Part of a small language model's weights.
Size: 17 layers, width 192, 2 heads of 64 (1 for keys and values), MLP 384 SwiGLU, vocabulary 8192.
Architecture: RMSNorm before each block, rotary positions, tied embeddings.
Training: a variant of SOAP for these matrices, 190M tokens, 2903 steps.
Each number is 500 + 40 x the weight over its row's rms, rounded and kept within 0 to 999. Layers, rows and columns count from 0. Numbers have three digits each. The size before them is the row's rms in percent of the matrix's.

# layer 10 MLP down (transposed), 384x192, rms 0.141, rows 254-302, columns 96-191
103:506455455474498544413475504485546477528539442548527512471464544473528469579465546481452581541513485470551520475526561533420496570442464551477483578481512532430527545463450498556522429470447511515520522469531515573471506508451520575546466432591474491458499546522537486495517530478483573505
103:459552510524510520471464516481505551529522548543478474459452544468476482476497475641488427419544525524495555496499517485463542517535509430478530531472521473522439509519461447524493528530519515477528516542510463530489498508530450547519516519483497583448544491558516527535524465549554458516
080:551484498380517492467511521499401444480569490529539510486471499493512480521463471384525449518557487536573570488478444486452548526519505537438443546458478434553606538506535474466461472479485499482458451437564526480529484459491464505545507538441581526464548523492508492510462477544477506462
103:492490480456565568531472505485480502532483508455497480486519492509418480502556502473516504584509519457539484460519519462518544489469511446503477455533539480601604537470513451506489543515487511570471509483578512424574430564431487521506527535497459500556488510478479483542497557449468453498
092:470486436574482503485502476536486503499502500445450509486547446503500602442532512487521535499488484429427495572506455523565543472500475487454527481570495430540509531578509493542591528443477517456485515510506474484531552460452527419525479491492494503559472466478472527520545504567410484496
094:529419492537559522479524515382395453566488504476501529453477488509530503441506532540519521517496567503469474548523506483507491493514526475523470462502504462567479460551567492563519487558521419547586459482505531441537478447574573514550462555488528496439486503515505450480494489515506518513
095:461471493479463451464509532533484477490537484496461471447531551501491507450492457394578483478509503522508457410520543546461475520512529485538587474509437471455462540515456561534448471529495466493618521519507472435512495435499491529510481465479527470433500420488435479438521542527491463490
098:445498538525524460455507499486524553576569477550532514471483492512493458520455522551499532469498480508483539511553516557487422566519478468482508473445537438516560493508489500486531503549431541583451557552542567463530534446474461524438544498530468560512433455424576480470467482453511555486
100:516568438492563537506422530481478544559464562500481521488531587497520487482476471520505473445388488539448484450565470467555486476458519518536512467530518568505480553438521509533562522523547457492420464577558444530554482517561556506462551508503500570501480463521605529477484439517499520538
105:500531480435518525526502528469482505516488425458490496476504438475460567418542520382487495582498494561508460462634473530523519489508472479545577432455506592523557571448516512505522480538564542472548460537423510478543480511440553485555484526537445537497514467483518492507500509515477479478
094:487461475480558503534468551456476478464506564505516507493489491498454522547469507465456576435500482569524570544573538486569557434473507501563547483488472477492474576424483473469508517419505468487540460524525458454457539545496495502484509488506479541479544527514467418397485508457502556568
099:540487506491472480545544547482507452566546439543492547554427510471481416451502490507544475481441580426477544537497472512481528465491440470558499499463464401523514489515482535495478540502458468478546494530547513521477444551540445482503499435497521519433546437489561498528431557518531519472
096:437524457465492462489458459471515504504496426464504542515496506488443470482510471518548579562451501459495509522520436517513495471473494531587430485501485460529571466474514445553487555462437601557488513512548550510392479464515500487515526433529495533447477536488474399414501493463427518452
105:455414493448513518514489510517473481476544423564512465510556501513505432458542455530529492481392515500518537510513542528529445528461472550425513483500532485430534494535494442495474507464470521534514502457428567483407485520553536503442567452497493485480437579476505475510499467443514498515
109:497590459510489480468472515517584483460510586552526469512535458511448512562511491504492544546499521526443533486518509460385539548508499517492487457543520450524488513507475505456421505553533531485503473472369545526497489486550506496499508554490441526508486458497505525494509501455547607526
103:495480490537521443449495487566450453482518474552513524463517439481467503483571515479467519515468535522513564449491488464460498460483529539506549444455451525568497507521466549507516511485489488502467432483519581387466538511500508532513538536446565500520560438449495513519530557457401515531
102:508522465532538482479533510488420528438541498382444517462463495476548509497485456535568506482536445552510496544520517507518512420512518503543528465561565554567465525515542482559546524504497499460477530500505428544588503492541497511510549508539491490506510476585484478485451492491484467409
102:603498459467510467463451516546466454476514451386482550550524488435462481540544473529471468521523482477451521488555520506582551490478538501491545486554562482508496476458446511429440474513510521522451482497543470472564461495511480510498526577509408482540479457514494447423517551466544483537
101:529502487526446507476498452533482578431455465544558522456489459550476493495497522521473470557407562427505476617589482554553550463478493557486564482448595499513470534529516464432514488509462504509479467404424557468523518499419561469489478454467505458545501478514548515497437445507493516525
095:471484501547550523555572408512449495506594473558466489489489526497517525489504496507479504437587486523442408486424440523488481458436451546440545575535497457526400476512516493466561544459499524473524473511558485510471511493534580520480489493540480444428564481466499413586437453573461526507
099:502495546491509511451537509436586451526482446485512504478491503489450523491506527473582524479480526455449519432421486480613486479530481519572435477455470465509514477516450409506423511475526417517535568476523485487459521431433469439525483419522528471518570522426615523478494557509468493502
098:524488486517476499502500518463474523490446520503552458529489518490517487480507568497397533565489504475507485539460536496493499549481450520469453456440491468525495547447517427542442461524517538452545479467521470479516540431472481445529493520468506473435513449524447502465493495555465444439
108:454523513466493444441544526498592508558466521503514542522511471479522370495513516517586523485525524567468525501404477484434530508455443520507526436505445483513480489473493550546511535504431478444511505573548537487463492537512596510556501509506514504526407504535534431529450458488501494513
092:464492550556506587491518540501443498432507505424554481557574434519458509522487519546467452423485469503536514459517463529530484473511445552554519485470559554503571469468480495552455453494482562529536485474533538549492512448504479465394521537539487430499427512477531531457468521505535511491
097:553467544463503476464417527518560498511557465515537468457437549525522446502527527454537441434540485524530540490467487493549433435402498439521461469504442493461538525556527426558495433516454472468504460480541447501507494446535508529508559469452424493483546488433465496444492451538524528504
093:497541485530449454527541457459479475485455485482602529443520514478550514470479470510527490481525512470489525488530500547446537509494559445504516553546527434467467507525513524518529553499549547529581540438481585491513535480478486500445489525486425563486524472513519457449574452479472476392
094:525528505509489520562469471460459487465463463540573480469488560554563504527507574533450548536475553502490501528465460569473440524518449544482510525482486525481450462558447523551530488473513464433514516439494543523398543534519517496486469491492521429421517501520554532555568494485516441534
099:450460455463506496512485441470567458524449474472435422461447492514474538455504535433517468517504594481521519507493472587605476510550538494503416525554553473541501564492480475572475487481480503459462461426479482452584515531426528513515457437541473485507434491532489578456542550479478483478
104:521576565534500475446464418455467511517491526526530505398517478486534519427478494500570483536467516449528551539462468537443532475503502523427535460481438418522486467499608533537491477459463478539520479501504454483547465472522478497459487499559500480417520464489520488470516490488540464598
096:591528514410502546527437484535472524456532535514532465537507594418532465520478549528516539501470491529486518540499472511465553513476503451465464506554488513451497518521559477540515515494453542523508542511534487486533567525450532536543484585443578490550474489479529477565533482511481494517
108:488512478532516542592497523537442474542533496467470517411531520513497488508475515518472539484470484523568428579515458500502481524471492490546452560503513515548462556501551519588522503451518515522491460419462463610522509519511561479500430454438584499527522421480479482533584502493534506526
097:477442455560456439486569447498453448570488489451518484524465481509527502584537514528519464540491505486519522444522533517439517523497425470468433494480591513527459548520481523512477510478549466450516472418471531433475517526525467432474485495518514550511482482508485437478469524576512544452
094:512447487487535439399479454542441505438491550472481547500451469500450572554510511442450382514513440490575591486516569489532554558504565481518565520502513536531525483442462485489486430447426528446535532489514507593493481529495496538441489444516503468483497517498540509514526484484521524493
099:519541390510578534489462569504475513495480468463532475514472507516579452556521509556522503550569454582505518412426538503474414521497483499531480537525515534455564484453481472474475484481496543517464476541504509468457499527519451491548465477507539483513553525528513490529428503492483562524
096:516499530519499422516434494506394525542470430530522528451506472520484485455525540564368508521505565521503512479504516544486557562563480471470523535465478530524418496554497470526457507462533463559537499573536506487475499531463509533536510582510540509461488489528520488525501530518507446496
096:471517505433468470483460515486518488473544452491568542459532553474529535526476569530479466584527475510509515551481523542475494507534468506480572463413536516503536538518503484489527597439473524475554478554488484428503542447579525520386489569490539415469458532495479502513494474536455566506
101:473542446557508515486515511572569501496505510556532487523547480531517466502526485454494492507522484496534512489517515537534435513497514425518452539396445492564553481491526516454438544564439562502552524443508577487500463501456454538495446498527524513534490468484460518529462447445474469464
106:604534459541514517394507489494431550477436538505543525468488524463542489468544531485527453549534481507550436483438406493493514503529537498464503549495481516445519505445466508524603392527538511521500507502536558497513461551417530503510502504478509541481495466531476478425507462552496516522
095:525505535510585529443521529475494495520478463517492573518544469472456505496506446538437467514481476516491536468492478494457439557528569444556446487451512461533501588481518514552473508543458553473512490509565487543524424504473489487478445484506445510433492558552459531472516454489492411437
101:452529494506451470438571447547472510493464509504456567563448526517486515557457430458430478428491503487462429588426554489475481580418556571491509459499474510470461510479464518456444451460509547510516491478484492517493521485520494513507516441506440514594475450510530461494545466491489404456
114:453484516590520517518557536548457543587530536512498601480448489475525533473528429572443423541483478515491460500514463509584575526526539576535528506523507509504504465480513514493551519540547539458509497485536532499443454524547539492451456506495508512492508446509506517491460542618488464480
107:434492547496502470562498456482524439530499489468520450488553466523518393492525540451522574513432504566495497535491457473462493520514508413523485467487515500508453513545488415508464514542579481503490530498470515616532534543473538417485471479563521506471554442528493524493509480451462483490
098:480533431514488422480573528569476502549453547471479525477416475564569497532545587489507472531554483482458569495490521392540499546483498524447558508488501502536477495427520455486500547520533537432523459509496544563502461528498515545572469517484478547524519439559492502489567502490479484492
091:492550482478484503509493484495461490526436542457513480539523504513499533501496603484481472562522530491517521483510434505473460533493442490459512484518475511468472481521488454454481502444519489440502565486463425448478561478434487483485547569498548545522549471539510438522504463438524422505
098:525479524549543485518444546474484550441491509468503506553517519500460541553533514523548482518545504525502487483454558528536550464476547493444484433539576522514527404505525462515474417493485456523474454583536487444525487504493442540492501445517465565589545473523499467616482515481542473484
093:513477499420510499495468506567479561479593482411510495486513583465516364464497488537506510503509562536531508543531511492502462480520480429499523517542454450491450469548525546559518508513476537509495465551408538533408506501494456519570525495463450541476549485542553501514511455591580488479
107:487495506554488584488513456527470493570520405492549458473478545485493524512536479545445522471520475565524503531589470471447531456490468584502494522564486409463490519472498512540463523512508521584468468469501517481493462535500481499442485577534523502533515459486485528446521503526441535514
102:474456484471505525453521473507456494474476466540468475463517465432519501493417397487543536503513493539468480557444467471471488560518558564524493551446486509444444498576578578522472532542528594523436484557479462470451599491484484469515536469509505459531572527453517493482467527515493438513
100:487432586535524459497509541475501462496531519544551435487465475484472485513500472532537514525414455498514528441470494401513479545497558554490542508476532512473466464533509509519591538501551510474541507529520480527506561496402522504559450609463447460541506574527530578488543526474462433508
# layer 10 MLP gate, 384x192, rms 0.131, rows 255-302, columns 96-191
096:548537499539555499490533462587505555475495490565507530477483496469488517498486436476538481532447524445516475530444487537474464509463517522451540521535442518485494518552537512409534501521499519497480488472603588504532462470522507530447497467474549534509528577570568524515474433506488502520
084:569472599457602502480495550493510492596398488488489453506521494533509552530500572500451530497503485442499511478478494494498549467509513526545619494465537495472401482507546450495464522509567501447534500503498474497470543524481549433450538488436530467486522519534476560483512507491484520547
101:601562513510484489485526475467425490445556486526502489508516536437480499455508520456516503501520582540453501443485498537498581484513506552513529505489494534543511566486481477552492447525473464423524508498548500508526616485512540485504503530456563534472569528520490563493491437504460489526
090:503539437522516494457453531536563505582531502529510558556447480521535419549472506545482498506498380516519518460500505426509486490490465505438509534451521495479498527490533503489491562500534453504493516521412521496396449581489497504522562495506524513497563553472546479606534535495527463491
090:529490508523540461545537520544494521539482487539449546496485485475480474391502513570495550538492486492429494444497542532485557496460459538501524456512457473508432456525483486460523428463504501524500608534511498408502414556451470521505436460484556502551471533497560505468476433531482493501
091:528471445490439500539491509477537498450564390547492486478513496460422510481522468506494478421484379440442436474480465418494548443507484580485521475532590509516487494461512544542467598524514467491479562596428490526504552533510528532527499552539522433523464457455539550512513504507474437539
105:510531516521495502495488513599520503591584544522514532439556482516413487432530461528465551450519510561511403530547493404517472516514507512469469485478506474486489573528450503489460477473532524515467460528529520492583577548539490450494538434491452552480453463495541521546433594485510431487
106:494487448408483509474448533546541450539449553534540503508439488487531481512462538538498442502457457515459437534462482474501510534465501425525468518489498547523513515470435572550526521519534533540533450492501517598501473414514458488505490489547536486542470438466493506599475494416483563492
100:542551493529505542523518449518495460556496488523548579489548561420506490506526508567530449543475551497447467459520482478435443566541538529482437398443477538507461572476600505472500496506491554455454453484531489390501526507442468506457436495519460538507529517508480552555516490501511484414
097:501506475525424473510475535490537497466507426486515545490480517493496470438531475488521449470408441524517545500549506514472458571511503417536472524467466470449512548508525541488502470480510486524489533446573495496474468407456481501564505507440540511501487452527529545658553557443544502499
099:520475430485495570480425534523569505484512498503434545508470583516502592484453522483485565506491602499480478515460449530493544553512501468538510551511501529471475455429468573545453406469514454462539536558491457497427517519473540524461546493434490465463553467456480524514528515482492490445
096:536414471555449519546468473495493572494502523528454449477564519495472461450497509569446484508435502575488561526505462508477511510511535541430521451528501471534485487557544514524488522496509524452531479484507469491582532549470566518508464546476581467469517476520516479529594486526475511539
096:545521505469475506499500467454472417455466513594485455553530512528467476435519536499493464506528478513587509564602511445492488489472511492512521463440523438505507570496470528500484542513571542449525402528443510455392531527494501550487571485503511529482496510515455497515560481394471528505
103:546467492529573568480562412513508476517486547528462520501566535550516511482519570510543496450586496503447462491474490486504547469498514514570474530492405468437534422512550476450455593515510515485485562475578493516526407538442625564476477548543522513445522538542505467446475499560497539524
102:471472459534491455479534548514509576465511497523509462550483402480507513455549456523533436576549548422466509505458566495497472502493488431471490517535504452495521467484556431494573426504478570491540507482481499458565559472485479477481532546464598437442507430525509464481529467483492569578
100:476444510516512471473566444492498467530599425504584513555513495503523392553524564485430539475468544474490483525481564485475490446479473478464553524507431459521486549480525484451459497458455526528543556468539509464477510482498445555495566524442574464571462552521545489508485447528439472527
107:563406473518435543567476525489519494479465486439471548496448492378488506523497472539425542483561448504512495439591522550556553528479533502575480597475574494478475442489473574491528525496513465435514463478491485476551523572531512505525477544489461505541511399502494522480503522456482471459
105:518485522522430496440502537451535474494508505559533520442523500510443440551458512485524513485531530484599480528625481528536504459568464504494510495464564465478509483430459497431566567463499530535522505482511503471489475444510557485561385480534524446434506530481532509432501502515554493421
091:520456502487467519512476549486466556540508560460544469507470463549470518541520495477540532524505528502483486545566582452539429480532506469457513523554472505506559485546567462559506445477566517489510551499511494511405556559484514489476498468492488545515529482515406437434565463546555529474
096:510470465519513544466539515472497449501515485506529510533470557506430528480446532562587511491518522472501516519546490487500514528553478490524495474472515468545554524485525471480490482500476574541481436568481470559507490540503608478477405465502564571471516505594542501481456505437587533477
104:494494430508454448488596511524544407466476487475465587447507501483534466529475530491482493500445539468569526457468490536494484528513439455503580475470459459536510471479564393512515427548443586498546560512439488462530455493490527502482423530495474437548537560519497566501483443463461579492
108:567472450539536518522503488460446467518463459533571525494509487441545494479431515548492496452554459509590472444506564499559466487411448429499520475523470549588519477544561499486460430534498483423531508500544436507545493491492501459452465484447519492449552473486499495505467483489462478472
096:473467653442577523519444466520449513564490470429451479485525497470542485421503548520512453491510486529534468493478444493493503474460434493546477489541516527419482498538495508498490480455574454501511500558479477488560541519480537483465531477513464449497486543502485501539521520537542518475
095:519462432524487549523527531565499499456535470511498493503464475554479485571485489466496509511531531490477499501512530471547485474558498470449488504494563404532407422506522518475490497491473478464469518479520477520528479464552519480516507514504497528436553469422471504527584540508463569493
100:524485512468543490529496587494496468464522449458538456504487531557575473567503602482521440450493528499447489571475546539496506469527514468471560520474491495511505501544533509528445557458506463452520480496516445494539515548541562489503452556545535504541493506406565490462470472461498465529
095:507529499488517468540441530516529504506527540461471558511525507380518480528504513473485466522471477495577527479533505443477498543516555445545410470465448437546581429493536535489540486480439437549463521637491492478543535567522513520525529488548494539534478502492463519496513506482548521535
102:514545481500552517466511501479587464482434516518546479510470576464510539471445494468532479514459476521479500525535484473515485510498511476537467472516488496441500527487472538526486468471517456480502503490554510507527522507513533510563500524511503550542508467537512524551512495575467548571
095:536456527536469507521584466482537525482539555510428517516529483588488463487495499481489461486491488426555454488504573490513438490484494551508435533490560516576479463524487489435444466607470494540502533466562576516562557476541558500492536477524509498497437605541464488490511497516567477485
095:456463436457494540523479489518493480556527511489503468499552463472515542545487513408498431522465537488479520527505495509569482519492504455406476496436548472499470560529492454578411505451437464500447471529555518500466469526486475543542519532475563488561501427476508518446449488554513519529
100:468461514592431419513512460469525591450521411519469513544533533479457534512543500499521467493550455459492472441456501465489510484426497495457505506569542501496493474563534504485475573532514525526473433484442508519493541528505437435451501502516500486444482540486481482498485447512492467520
093:559441507540509493496497533508464492454468415491530455445469565524504481519461544553583523482480494495481563623516482477474523547466499481498442472419551491503538489485546520504548504563449594487439484490481494477489440540525437487467528503480471481501545518494538399542483570470474443460
095:389447532555472466511520501493535480490459505521408464489529514494556492552551476506504510563495520479542467579532510515479506518500447530447521469563519483536538498472506523528534491473501481498577392504499483460521512511564562479575564465520510420519457482490493448485432484488484489510
108:447566517453500558502503536510501465544450462477532517478512418475461512564488595484470515515530507470498535521541467486534545516403492470441489465498523517534578418568544510437468449516472523494484534601517456441516529514495555493524497422517510424435459500489451504566522554423480528473
094:479544521524438516493465461506521413490448464450508529485517531508474481484573529515496456511473468507525537499473445488567493474448536473486467407526479437498477431488538560491532534479466505479479522501528503477508577532509543520517485480573565552457568461522568502503516501430531541449
098:528472539486475508545508528505515577498515526575579474432478485486496528416521534477402400558528436562509589541525555542519514419526495524388481470517463528499479479545529533504491522504471521494561520540453483482563440495484553469492557500465519511571512517508507541568509487461494490566
099:461483444511459521503472506446470467502550509488404497477473409424468507514517501553447442539482472539510450429484518506498530442487472497578502459477489553557460504488526539544516515569465520476533528497391395492535490529442488557517455459594533476433547511543460538505447455473457491443
099:486514522470506495550418475437461465564507546569531534452446479506520563492559526463480458465540528496541463493487453581509541517449533486455491437498550489532494438529510470416421524472537516432531522492497529466559546472528451513413484490445473569440574463463440468498412464496455548449
098:555529501509500527478507539462539524528511548472522522581464494452539489500508530511507518441436559430516524376538485527503471540446523506519439549493507530559545457465531519484512441492427549490453547540516479531545462541457499548445475483529572475484500511553513529495529502507421454485
099:525404472496553471541506585480523512488490415528501474526501502443547457496497521476511436534552501509458524471455499489453489494547556472406512502505511516528470573454526455485493522522505504487482503563455449485530423544468534523568493472477552541476492481551443569379499471495570482546
101:489451509484531470511490520459469471515557504530566472545484472392499534477619528502532495533514510532530510492500543488451549514534570478446503439502499415510503482464480479470480545501516483470554482555534442463529480500431420501479475457532476448524443504499542421487518490552522495510
103:486500513420482495519456523456488508556489473550456509473420539506475551562422450512539461466455498566564450525429508451434488522472436523457498533485561496552499523557463523471450479475502440475511478467537474526514516523463567495526518605487493517592512430450525449500454510471494520471
099:483470535445515569485483513473554475577539469504433576448479509516510510432540406575488510491506508492496478535516500493482502555409538475501530459537493556510523483491464577509514466492454446482489505445528386465523431572533522496474472504571502482468511476487461534477538513537486518465
112:612567507521498547490488507548558532477497506493585469521547533550570453545446482451527478476552528479452506506541545456461480565435525417423457469481531557487510573530477493514506538466551499515507460481550540483457505552468511534480432504453537505489434533498459492497467439547478458516
099:541461420538450477528388593464467487488499584575522475502416523515489526514564580486524493472491514509514513517482583545549538446539471523460512422478554523523465561527466508444423496576497512506501534481538533516467506387528488501494514493512485578578546474459522468552484514488551540457
100:498463475516478562410521511580570484530451524482542462464486571515454445506484584474481526453454479463472463460533473557459557515530525511470406526476518472532502496564463544428471494506527390424451512500515510452505463514421583538441452517570483506516427531388465461495521452531447479487
102:531507515533520508524573456513513484534495485447526452609519498505506493561477492492512462517479492477496462556483493438531542496491498492511557538504479489591431527430556535393479425483545535486500457513490495510493523504481585501442462432557576516466473462550556550480442481545542487409
089:572524501561474408514490485508495479560525473463498488494527458537508453546582557491418451562506477551536550451473496509580559547471457475471485499482506560508496514445453549545515545503549469392499469493494556516516478554539540508532478499532589526476446462518503496550507471482534571569
102:501486472435441511545548481445467464613528554521482554555515454485529533498560478531473542555512542511494436486504490576498546467488572478483487507457479485497466552505459503455478481545511461485464447514539470504551555457501474580522550480549574567414589511469520541522527528450478482550
# layer 10 MLP up, 384x192, rms 0.134, rows 255-302, columns 96-191
098:440458495525570518493541398553501516495430542530538473470449505558470524503525422493486498514488499456468558478542560509514472547546477501544516542452461545515470461505550549475486538537520507504550529550500528476500470396515505516442466476435523497507489495556479578534416518528537492506
096:488563526586467496505494528514545520491398498451516460518464478475404569496549523558512462485510506448537423524549566488449419588474453503482530512463470453456395452513501508512488487557512525515473479538436485545522527544576539567480526465520484465560519490500494544514495552458432511419
097:563510459476493530521459548502500463483536523541476510487531483526584470507502506488509467495490505496510496543468492509402456516461505485496479541460520535518562510492408519447387494422587545543507431463579570459475477556461545520494474446509481517577526452513434467459514448513464548471
098:570526480428484534522483534505503577540614479524588468474443488513478471481600511460545471555463434539483438418503483472538486523425531480468500445464520615417437446474453479503489545404477526519451453487516518572498477610502481585527480474518476498506542391510556515516507502544542446488
099:554477541451490463500536522532570493446500431573487427502507568532525478527462491485511482403501378530618488510454472546492505484562483505475543526494496464452541544442482486397491488509485504438468543472541488465569550486559467451525549509526521429436464506567457525576472520471528534549
090:538532525555548530542475524525481527503476490546506519489439454518524537459523535570485542506511489501446503546532465487470543486475445603451451445479571485536495439498555493449543505491479517448498464513483535520487570552476522448484536574488439473521473471459544563536478462453493565480
106:486442558529468523520568564492469442474463468501519474507469494522435520529485534462490524516521542496520555419425514501502498591527467468572523445527567545404431463437519496521405535444478481513429507537515513500495486545463497481506476513400504435495445476507495497500492498510509501543
111:470478484545544547547484508612495544575495496454460486540536472540464498506506465471508461471475502553482467495516439461386428444534485528557510464448484491531476524494525515544478527461514469535534546480518475521487571581413485581510528531439462501476488495529492513516445462547500419475
105:515508487452491528527478533498415541501484468449528480498449512481493524497477535453534515515563540510505577601492520545512498501610529491479579501455527538540418463455485519466491434534478482532533510493499538541553434501435500505489511500543572543411503468472463551487517553509488443540
089:559499481505503491473458461513501481570486448497467474481409484538585453461453489563476505478410500470459521521488465514520457532430519545507512506477481497501501534474470492489415442516513468543458475425505509573543481485542495477468545457443448471495479514563438561590559462519503513449
098:598495518539416510554573501464534492480473465493450487487609475590504567523507508450498577485503494535576481521529483454577499470520525443524464464514454493486505486480462560440548467537517496482452540515508524453505548439559482492496512489473495463525479456490520454461505442546531486425
094:428523548480533497503490534530556466495494522476469542483464495525477527512471499454441487471538486494455504499566461507520564517483446462572541498496563592398460539522491492477437417470548414477471531493482487558525388491505466492521526464547494529507416499465505553450487559499509484565
101:441552520500401436562541522519493450484529527477539502488468499459563563444482508509405484452523545512529496531503526612497538434429497473501502412464469490458534452512496581571409476485513508507458465487531516488493522484499465420449502500497427504502444446532487447484559498554522542491
106:499593534464487556449472454515481532545488509502438501509548467544485533492450466511502489500460552483417450498511539495446547545449501449475442468517542485517525574456465470519479515506526569491560480549515494528512456443476504496509533527501448441444545432552549585552566473407499498482
107:535522518412459423468479521493450526506465438492541468514467482557472507574476511517469524505531543472428519477481456490470489515527481525528547580434528522499474504484524564539470476513541555504380499504501449550494487523637498494488475536523463509586544495506475457519472511507514462477
094:517415516551484565495473505554540444541514432527514496445529537467543421496591581503509487454424508534496503416498509484456467391498498512496477485475466492511488563487538509469496492458471436542519509504505491430445510464471513464503519595491540500492501510519474410427524401552499484457
103:510493509467532488400523497485477432549517538497482481472409509406545531484474527503516513565442554519513548404458538506531457492495458464508441483453470504433468443470484575507503451482518503493505535446548551512476565490452479432552503536529489449550480451528496532538481465500542414575
102:528525473505502473541591419480482516484531558533543526467487475520488495485432517480462422461591515404514512539513487449545471520464475448467541460454517471603438433391564526485531513456474476507576487524533503420530439572529539510498444496485485502523484468419480544483521493514493484478
086:438519512473508484550479544514485511482486486502523546434540506559484504518446510447440486486509480487430473456493595441541538525464437525456496480475498480493471510504468502506531536420422511573439453533450559496511501455561516502511485525415471521535526508430468570516567581521539554540
096:543457488432495545519435433486461578523469457529528505479474486509594512415500424522499467476493546493438518475481464457574440567469513440508414562520524474459456527577513414541455520464528495447479513494471429434464478527495484477508504476538500473465416528495525520484524409469569514503
102:474455534488601529462488478448437467511513500515509478560450499450498574457504475439479502530487462562464522507529514492490508487525527474492465429504510584524445505492475561484507498499471520500448571501541492478484525481515518477507578499471571530502495584523479498527516547473584530546
113:509494551466489395569570519514553487483533606493541553484476477520481498479459518491534510511605476598508537536520489543433444565493483553438488447529468483467420522572510490437539485493567488494535527454468507497518612486526518467489506481415469474494444514457528498439483497535436503512
097:502494486544527481565499483451488491422448453492552405509524490498397512534540488459557487523528526513437489488482499502523540513553487511445514445568529513543540466518554455505526497569514470515485524541528446488601492530529503469525524548582499532525479507403482530504501516516544486519
095:470505540482516545513510544549527551549491485503561532531537486520522596497485516573568513506465571470489496523545492494464485551418463547525519496466444476484509497524530530522467447516515506574514543437600515486476526542462558558414489468525470540480494505583526433559529476552505477513
092:493463590502566499525468479481557564577613503490545525444429505438375548524487522532501492531485564515514484476484503493463497551452465538491503574508476383478482459425540447496451482534515534483528536506451514492456520527468500492538539500506480563469450526521474530505524584455516543470
095:553456485470485469476552520510501500513448503528493524555518509484442506462591484463547485495526499479526497534489487480489527435486464554511547544506441517510520494499549486472526465559466531517527460523488509531529494437428538455491498493534503530484477484497529529503490548439440515509
102:504416454506506503515505513475502479472479577467421452501517450536493498502449439595517515523462521527489479538456512568473576457484505473540510519481450635563491499547490504540561519486436510530418478564513516532555490487511491515529555407498538481524433509520539486484481525524531524490
102:514473528544507523491493461475499459468473504522485494496490461507482495444506491453554434513524479467547568525511574525485542495472413455494532517489550510537474527449544521546492462536498534475531518452461458512514513469474501527496546486536461511431516563470441467528511570485460473557
094:424464497431533535526492545530445543504555506513489495481541489475513479489540540539543573400492552502478486496530505507529544409548487452514520467544499443510436530560417568527517513514496480527492557556496539512489521579476547523535448557546487491465485536455481484514535486514536456507
106:596439537453483486536506493510466461451492474444517450459476496502523516452495524537447430486522532557531546497527509426487523524456588471523506472498564527540528533515500467505490460560541575502503450460487520557477488466452502535481491476468497465566537455493466585519510547442553517467
100:444471450430485500454512537480524475503515504521466481568445512512407511540495533567418494521455563469531509454517463497452514428507454510518513548505577516519540514479469471561453438481492505425513475419583493506454420554477557441554493490517432512440499453544517502502517557560542488481
092:507447447481521544525484439475478526558462450585451475424535479519440463515511467486477444541453544524501485499499463443408580489508596511477478448480534475458412517514411503497528585470563460480431485527528481461496503556428477507505527476489486515498486493572459457499481458521505449522
102:544471410466493445430471464549531489499420494509447500514417563469544533473467503551504520488415457491546575497513490500502465443561516573591454551550585537472552451512570450479479504418528513534453482427530448520455506509486552498546527499462519499438470506426563480543457418488445552521
098:539473431529553458436504478521532484544474540502477444489424493472535506570523507477490462494477527536492502511566485491497486545481499542476533507488524491537479543526460526505461494527519452470443551511508535517505491486453447477444540453482458460481457461455510541541376510554524423448
101:593452537471558493429550410526460502511453558559432563515512552490433511509525488547463522470472516481490492433449502489524458497542508489538454474531557529467490453566494550562484429474495466518499505475451494490491418575449420434542444534458444477544521476454548603526497526517507504530
093:482415482520477467452551493410480486499544545527388520571518471498504492528518539541402504502472508473529538479475498478454476490450514523505438531550495503531522460518485533533494472501535499511481538436512524505523494428457515410558539480489495507521502485518556460503508489423444509463
096:569471431479444513501413482569519506473480531454504512512517521542494444520471483478497511539524478598549511546476484516510514475541448469496575483519473528465473540456538494501524518479551500524541535513520473538504553490556588514508548472541537472477519502496483539568501500488475439449
099:479443513507518481522492498455465482472514481511441483446516514507495541500494447492481414482561550610530449487513466511555515484505492562461475466465487504479493488456457392488476474544536441479500455446479519532439550487562531502549488506496491553481397491457498525536499506420529497535
094:505485524508507496522444549450590435514508545526494443430529529519527450459547538529475500532528520421540517484550471504474500442612500484577423503481490499454524492553557487506536515453505447513494551480423501506467481553503462552486457495460511526503479546453469550467499477524527572479
108:491587495504504494454443505536422502459523522530479554553437518502560541522455409471460493446482498461525422527494531429475511475440504600458506524486555437559451464459530512463511558443560507560470479435493504497478457557522497467522530509551544559513481442439577508500475569509544507542
104:503585497495546480483481516491496516454598434531538486458580442426567379523461498460443477508544451528514542446561532493516479545490445546471506461508477549489448470475469468482473516508612506510446534477509543474522496514588472534503437455462540518520498550452484516514468491506442438458
099:564483513512451568493438467530520532463497495561479499525516558504526467529540483526529429475515475469526436519461482507449505454511532555487446509424493480483506509419436492480594522477499637523429579452458510429540504535489530569497475534501548457521448498476544527516518491470473525461
108:442462479454448497513534495491508511512510539492555540473483490428479414488456446487478443443474548514444449419445483502525490536528505463526524493437483464585491455442530539520471468492502499538504518464500537541533513501511465525495557492548567535597479494500459520483551562510517602536
104:446357575541527498475485550469606516545490487507523493479551482546588511520550488459453489443457520507514555549473514466479500457484470586506514557475500461520539512611484513454475470487451495515528504490429549500541459466529562490513549559524490460485485479583520456530491515493511483531
094:456533533480455533464553479548434460466485451489469460506538447572458575551518514424510502420440529443487501456472501517449511527521543489487445534471492571511541491430457496451519472535546521466521553492446452470530504479500534490481490503518483440561472498583561539474573477497463563507
105:524511429519437499486440494506485573552479488507556484485464539525490498435508460541504563552526565509496492493595498472505472442449467510484531501508539445443527474597485371517470559487572522537555507526484504586555480535627449475498512549486510450550538459463470507427446506536553535425
089:521590471529478473577456517506533546527492487472499474488449549597542563507518537498501459444545466501528517414535472486506451458532485452482495489506490569562530507458477539476536504538524484472557438463541469454502502526555471586568539443567508529523501427418523512499531477513495475485
098:569475509496550555431529501453507418513475421524549480459509476455466513519577542468559505536503512554541498466548467488510627466550410416509529509535514506500485519498414481524479471504494532515481490517410475503503487481531514533434474476513451517501503525517500444479545477444469471489